config.toml
head_dim = 128
intermediate_size = 1536
bias = "none"
init = "trunc"
init_std_qkv = 0.018
init_std_o = 0.0
init_std_up = 0.018
init_std_down = 0.0
beta1 = 0.95
lr_head = 0.00777
schedule = "wsd"
decay_shape = "linear"
final_lr_fraction = 0.05
doc_mask = true
max_steps = 2230
Each number is 128 + 32 x the weight over its row's rms, rounded and kept within 0 to 255. Layers, rows and columns count from 0. The size above them is the row's rms in percent of the matrix's.

# layer 5 MLP gate, 1536x384, rms 0.254, rows 921-937, columns 320-383
size [ 95  99  98 105  98 107 105 101  98  90  99 106 104 103 100  94 104]
[[ 85 114 128 109 140 115 172 117 228 129 106 127  73 116 221 114 164 182 171 146 141 127 113 149 148 116 150 116 152 121 142 133 137 137 118 138 132 174 142 176 160 124  63 117 149  60  94  79 169 110 122 120 142 169 135 133  92 174 115  96  64 129 145  99]
 [164 175 139 143 132 197 186 123 144 123 139 150 162  90 143 146 166 140 157 109 157  66 111 120 116 149 107 178 120  82 108 142 122 142 128 105 134  93 109 154 128 133 151 123 160 133 102 135 151 115 120  48 109 118 151 153  69 110 147  70 166  99 146 140]
 [104 146 105 189 215 122 129 125 113  97 103 170 140 146  80 169 143 122 105 125 172 150 122 105 166 153 134 204 156 149 168  98 140 125 106 132 159 119 104 178 128 162 147 139 129 153  93 126 135 150 125 105 139  66 128 124 121 137 124 169 122  94 113 181]
 [114 117 127 186  81 106 163  67 126 137 137 140 129  89 160 116  95 173  90 143 118 103 141  96 133 127 144  56 102 147  99 144  78 121  81 117  94 109 186 123  89  88 127 162 132  87  94  47 126 103 192 111 143 138 154 210 161 133 123 119 171 122  68 159]
 [121 170  94 195 105 108 133  99 138 115 112 127 160 170 176 113 112 191 101 109 135 141  77 123 112 114 137  98 163 113 129 106  74 156 142 171 128 111 135 156 160  82  98  98 111 123  90 180 111 117 151 113 161  94 100 154  68 147 114  87 197 177 119 157]
 [147 137 140  55 147 175 117 142 141 166 105 181 148 135 135 104 113 134 123 184 146 140 157 166  50 140 168  95 140 148 144 123 151 167 101 115 146 131 122 199 126 156 143 130 124 121 128 145 141 125 100 109  87 112 147 169 123  80 159 118 107 122 120 138]
 [153 129 193  86 122 105 101 188  68 112 189 128 108 125  77 133 137 173 150 122 168 154 155 109 122 145 101  92 132 180  95 148 112 179 151 142  83 137 143  94  96 118  69 136  99 151 135  78 116 125 116 132 101 128 116 115 137 197 105 102 141 138 113 109]
 [126 109 154  97  53  89 120  44 135 114 156 155 114 101 100 121  89  94  93 138 136 147 104 142 132 132  73 109 162 164 136 154 102  77 141 155  82 154 171 115 145 130 116  78 103 105  88  98 166 176 202  91 108 118 115 151 138 119 101 123 171  80 106 119]
 [ 96 106 124 135 107  90 117  91 181 170 120 156 135 136 107 171 132 155  82 130 160 157 144  75 112 206 125 139 163 170 134 139 123 131  92 165 151 187  96 142 156 109  95 133 127  91 103 141 139  82 169 162 149 133  70 156 149 128 182  84  92  93 141 147]
 [ 96 160 141 111 130 130 120 194 148 161 116 160 106  98 200 137 143 166 106 176 173 145 145  97 142 140  94 156 111  94 127 125 141 168 158 151 143 158 140  95 168 176  86 100 132 107 130 119 129 174 141 167 156  88 151  84 124 143 168 151 119 142  97  65]
 [163 157  87 147 149  89 129  89  88 153 109 140 107 121 134 133  97  99 109 115 129 157 102 119  98 150 157 113  77 142 165 116 118  99 139 124 107 177 119 184  92 121 170 142 111  72  98 160 106 155 216 159 110 110  92 156 122 124 132  70 120 159  78 114]
 [133 142 106 143 125 156 113 149 123 151  86 100  71 127 134 144 153 105 101  37 166 148 119 122 117  85 136 127 119 142 111 105  75  75 117 173 135 164  87 126 135 130 119 172 171 136  84 150 109 135 102 184 114 168 121 141  75 114 159 107  89 129  89 119]
 [158 109 152 105 125 112 120 139 114 140 149 165  97  97 138 100 128 187 118 123 151 169  72 178 167  48 142 145  84 126 107 109 134 113 100 159 117 126 151 172 136 139 171 122 143 135  95 166 125 122 125 107  98 116 175 164 109 110 146 148 161 168 138 119]
 [116 113 164 162 130 119  49 176  94  55 186 167 144  50 120 137 122 156 160  89 126 105 150 170 134 173 111 180 138 125 140  35 110 134 165 159 118 111 166  83  94 175 144 130 161 115 113 167 116 112 144 120 100 146 161 115 114  92 188 150 129 114 116 117]
 [168 144 136 152 186 137 111 209 118  91 130 147  95  80  69 143 121 122 184 135 158 106 108 148 150 171 123 161 110 137 164 162 140 199  80 151 136 211 147  85 121 107 107  80  81 164 139 126  90 121 152 114 131  82 146 119 113 155 162 190 111 141 111 116]
 [129 138 133 103  81  76 165 125 136  81 133 108 120  91 115 189 106 137 207 152  73 140 161 132 104 133 101 137 166 151 126 140 153 162  77 152 150 130  97 174 155 124 192  83 114 137 153 106 119 165 149 171 126 179 133 130 148 155 101 139 107 126 118 121]
 [109  97  82 122 130 135 145 143 120  93 106 165 151  99 120 140  91 142 117 130 188 116 128 134  70 145  85 126 147 202 112 106  94 161 139 152  63 180  80 138  94  89  80 162 143 128 153 129 133 108 182 168 181 142 166  64 181 162 138  88 161 132 152 149]]
# layer 5 MLP up, 1536x384, rms 0.268, rows 921-936, columns 320-383
size [101 101 100 110 100 106 106 105  92  91  98 106 103  98 103  96]
[[122 135 132 116 103 116 147 131 108 113 116 180 142 151 183 106 137 140 113 113 180 133 156 116 198 104 158 194 150 120 108 126 164 131 126 144 152  53 148 137 146  64 130  77 127 156 119 138 126 141 140 118  79 120 148 108 135 131 164 147 173 142 215 181]
 [ 89 107 149  95 144 168 132 168 113 144 123 116 119 137 193 132 110 132  89 117  80 106 110 115 145 144 118 123 155 112 166 147 134 142 140 114 160 178 114  90  65 140  97  99  75 134 122 192 143  85 112 200 107 148 171  15 130 119 157  29 113 139 120 153]
 [133 164 112 155 119 118 123  81  81 157 134 151 147 126 103  91 100 108 135 112  88 101 114 131 131  94 150 133  68 134  70 152  79 139 107 142 136  95 126 122 172  79 199 162 154  77  91 117 119 157 116 145  90  54  99  78  91 154 111  75 135  96  80 165]
 [160 125 115 109 148 111  20 143  96 115 156 107 142 176 142 142  77 137 152 173 151 160 109 173  74 146  95  81 134 114 118 143 151 116 148 169 100  86  94 157 129 123 117 149 115 186 166 180 169 164 135  82 148 145 156 125 104  90 153 117  91 174  84  96]
 [131 176 149 149  97 139 116 115 155 143 131 186 200 117 116 104  86 170 121 152 149 109 158 188 121 111  86 133 148 145 119  92 134  83 131 171  99 106 132 128 159 119 127 137 133 107 108  93 161 193 104 127 147 159 172 137 136 134  93 180 115 103 128 151]
 [ 91 164 128 157 111 157 133 170 110 147 133  91 116  99  99 123  98 113 140 142  90 193 159 151 148 150 146  68 110  90 122  89 123 114 169 129 174 122 120 120 137 144 178  89 115 102  85 117 123 168 125 171 150  62 154 167  81 129  84 153 130 116  96 154]
 [ 97  97 155 117  91 107 123 115 167 132 112 150 117 137 119 177 125 109  97 158 105  85 131 141 127  98 166 145  87 130 113 118 138 119 146 151 129 142 129 103 145 125 106 124 147 102  88 135 146 141 148 133 122 128 133 130 133 117 113 111 142 122 116 170]
 [127 163 139 146 132 161 147 166 114 136 133 141  74 176 168 128 118 103 126 122 118 184 170 136  82 116 135 142 144  66 134 162  91  95 160 126 129 112 119 116 148 119 133 148 176 178 145 189 103 122 125 126 121 170 136 149 137 112 127  99 159 211  99 131]
 [114 137 105 121 171 172 118 141 183 119 161 100 179 165 148 151 115 118 147 130 115  93  79 152 151 151 101  92  91  82 177 108 161 145 100 119 110 101 154 123 199 127 141 115  77 108 122 133 162 151 110 180 170 113 183 154 134 150  72 125 191 105  97 130]
 [ 77 154 169 112 180 128 188 142 154 134 147 147 102 143 140 130 154 146  97 144  63 142 151 149 117 172 144 137  68 152 152  62 137 147 101 153 183 166  86 140 113 151 154 100 175 144 133 144  91 141 102 115 154 134 121 137 121 174 140 148 160 113  79 116]
 [154 154 130 118 136 162  77 112 111 120 119 161  92 109 146 119 115 126 180 114 139 150 164 103 167 136 120 123 165 143 135 166 115  87 111  93  99 144 130 140 100 159 211 172  68  91 120 169 146 122 141 179 123 134  74 178 153  79 108 139 136 135 129  93]
 [120  77 123 141  65 112 141 103  83 106 174 125 141 136 128 137 144 166  95 120 156 153 154  33 168 187 105 178 125 108 149 114 107 121 136  87 139  90 112 166 118  99 153 110 128 134 144 157 156 136 181 121 161 209  92 111 111 159 110 137 125 159 129 142]
 [160  91 104 152 144 161 168 163 132 125 101  63 119 163  86  93 164  95 109  84  98 167 103 110 142 138 120 108 177 121 111 155 117 186 127 131 161  54 176  99 103 114  95 157 102 111 144  69 128 165 162 173 118 115 115 156  71 199 148 147 174 112 116  53]
 [ 68 112 118  26 181 117 127 124 194 217 120 173 104  92 176  91 141 155 108 141  93 167 150 111 113  97 103 180 145 122 108 128 118 167 169 118 140  98 121  93 175 102 164 120 144 148 110 138 151 124 106 118 108  88 123  76 116 153 150 158 136  91 130  55]
 [128 110  91 100  98  90 125 120 108 129 132 122 103 129 125 164 179 120 158 132 213 166 114 174 146 183 159 111  79 129 123 139  90 149 124 121 118 130  90 118 150  96 131 121 120 148 107 133 210 157 146 136 156 100 107 149 131 155 130 161 138 174 130  98]
 [135 142 138 102 138 120 143 186 164 112  90 131 124 175 135 120  65 132 100  96 100 139 152 117  99 149 189 164 100 148 102 212  72 120 162 152 116 134 142  84 137 127  86  80 110 129 107 145  98 159 106 146 129 100 158 105 175 123 176 126 134 110 154 142]]
# layer 5 MLP down (transposed), 1536x384, rms 0.258, rows 921-936, columns 320-383
size [ 97 101 100 104  97 102 101 103  91  96 101  98 105  94  98 101]
[[ 98 169 130 133 170 171 122 177 110  97  89 195 144 151 148 136 119 151 142 115  87 131  88 179 173 115 146 159 138 173 134 104 118 103  91 158 144 110 133 139 128 157 153 164 120  74 169 128 161 184  99 139 149 120 150  65 107 171 162 123  89 178  75 108]
 [151 147 126 137 201  52 129  58 113  94 176 128 125 174 133 134 127 145 132 123  87 102 119 123  77 158 135 110 139  77 105 162 201  80 132 117 177 112 136 183 130 168 167 121 118 167 119 188 138 119 199 190 130  91 116 142 108  99 158 151 124 108 124  37]
 [ 83 103 113 101 143  78 103 109 124 117  92 150 118 130  55 100 125 131 100  71 139 127 129 131 149 122 156  90 105 122 130 129 142 146 171 132 125 176 111 145 128  51 146  65  61 125 146 125 149 104 131 174  75 113 132 120 111  94 114 182 112 138 149 131]
 [174 110 162  55 104 109 153 151  70 150 148  95 126 163 127 129 143 124 169  86 139 117 130 167  80 121  95 102 151 101 131 142 149 132 135 152 124 108 184 138  64 106  90 118 169 161  98 174 184 156 111 129 164 157 154 129 187 136 125 121 159 121 101 161]
 [158 165  79  69 167 104  89 185 111 141 134 157 146 137 148  81 120 126 203 114  71 128 137 170 180 128 149 167  74 105 178 115 160 189 174 182 142 101 175 139 103 141 111 105 116 185 137 125 134  57 177  90 134  87 110  97 121 167 113  85 136 101 123 161]
 [124 151 157 112 110 138 103 197  86 163 108 210 144 145  61  64 153 176 181 115  81 109 126 156  96 139 180  76 116 111 111  93 111  58 114 171 177 115 149 126 156 122 185 106 118 106 100 132 143 130 157 151 120 103 102  81 145 120 142 207 141  63 122 155]
 [ 81 179 145 134 110  68 122 193  75 105  82 102 120 147  77 141 116 106  88 148 122 127 168 122 132 127 178 141 107 151 133 160 107 111 122  67 108 101 143 106 150 159 190 140 105 109 132 192 163 147 105 107 128 171  95 145  86 134 117  97 110 143 147 146]
 [144  47 140 187  99 179 167 179 139 103  90 159 115 104 151 146  72 127 100 143 151  86  96 142  98  75 140 150 125  88 121  97 145 101 174  97 127  91 136 167  99 124  94 102 103 171 139 156  92 121 122 141 115  83 148 127 153 137  83 120 156 189 171 152]
 [126  95 176 209 142  68 101 155  90 118 121 116 122 117 124  65  91 212 173 122 105 104 148 132 162 144 143  76 116 127 148 145 141 109  37  71 147 134 143  68 102 109  67 102 104 124 141  78  82 143 118 150 123 140 119 153 167 154  78 174 161 115 140  42]
 [140 143 120 185 161 119 122 171 114 126 145 155 124 118 107 155 142 147 119 169 168 109  59  85 138  67 125 145  61 120 194 102 181 108 113 102 156 125 118 124 130  53 144 149 160 110 124 102 145 114 167 118 101  98 157 139 167 169 162 145 101  99 132 107]
 [183 149 154 100 158  98 131 156 169 144 143 139 154  85 141  92 169 127 108 159 142 170  89 160 161 118  90 145 125 127  82 143 157 107 161 120 187 201 117 173 119 153 112 160 191 118 120 146 134 120  93 224 119  96 123 156 167 170 128 155 183 122 183  48]
 [171 139 150 175 139 125 141 133 175 171 148 168 134 139 104 174 108 102 113 122 133 132 109 120 155 136 137 123 147 128 128 118 132 103 205 133 124 151 141 115 150 110 145 131 195  97 147 128 132  93 138 187 128  88  81 190  89 124 207 164 112 102 114 131]
 [130 156 109 140 183 135 148 122  84 104  80 116 189 125 104 140  93 172 136 165 143 113  88 119 132  97 156 125 122 155  72 140 137 182 163 122 114 161  88 113 143 138 123 105 151 176 146 145  86 145 167 142 102  85 121 135  69 184 130  59 109 141  98 122]
 [131  97 131  72 128 122 118 115 130 144 109 149 118 153  84 173 165 114 158 101 138 190 153 151 110 168 125 130 129 103 118 110 148 106  97 134 156 110 154 138 132 131 164 177 116 104 121 148 105 141 128 158 165 174 119 225 141 123  42  95 108 144 110 147]
 [118 134 128 186 138 151 162 107 129 121 124 224 123 109 109  71 140 152 141 170 122 138 148 149 169 137 122 108 178 136 160 104 186  95 115  64 175 130 125 156 122 147 172  55 115 108 170 114 138 116 142 168  81 101 109 106 125 113 143 192  99 145 137 185]
 [151 158 147  66 105 158 182  78  96 161 125 122 152 186  58 111 114 143 118  99 128  95 138 194 132 191 148 172 111 211 132 149 148 127 159 152 143 143  58  91 117 149 103 120 135 135 132  99 146 196 177 151 150 156 134 145 150 113 132 150 118 182 123  88]]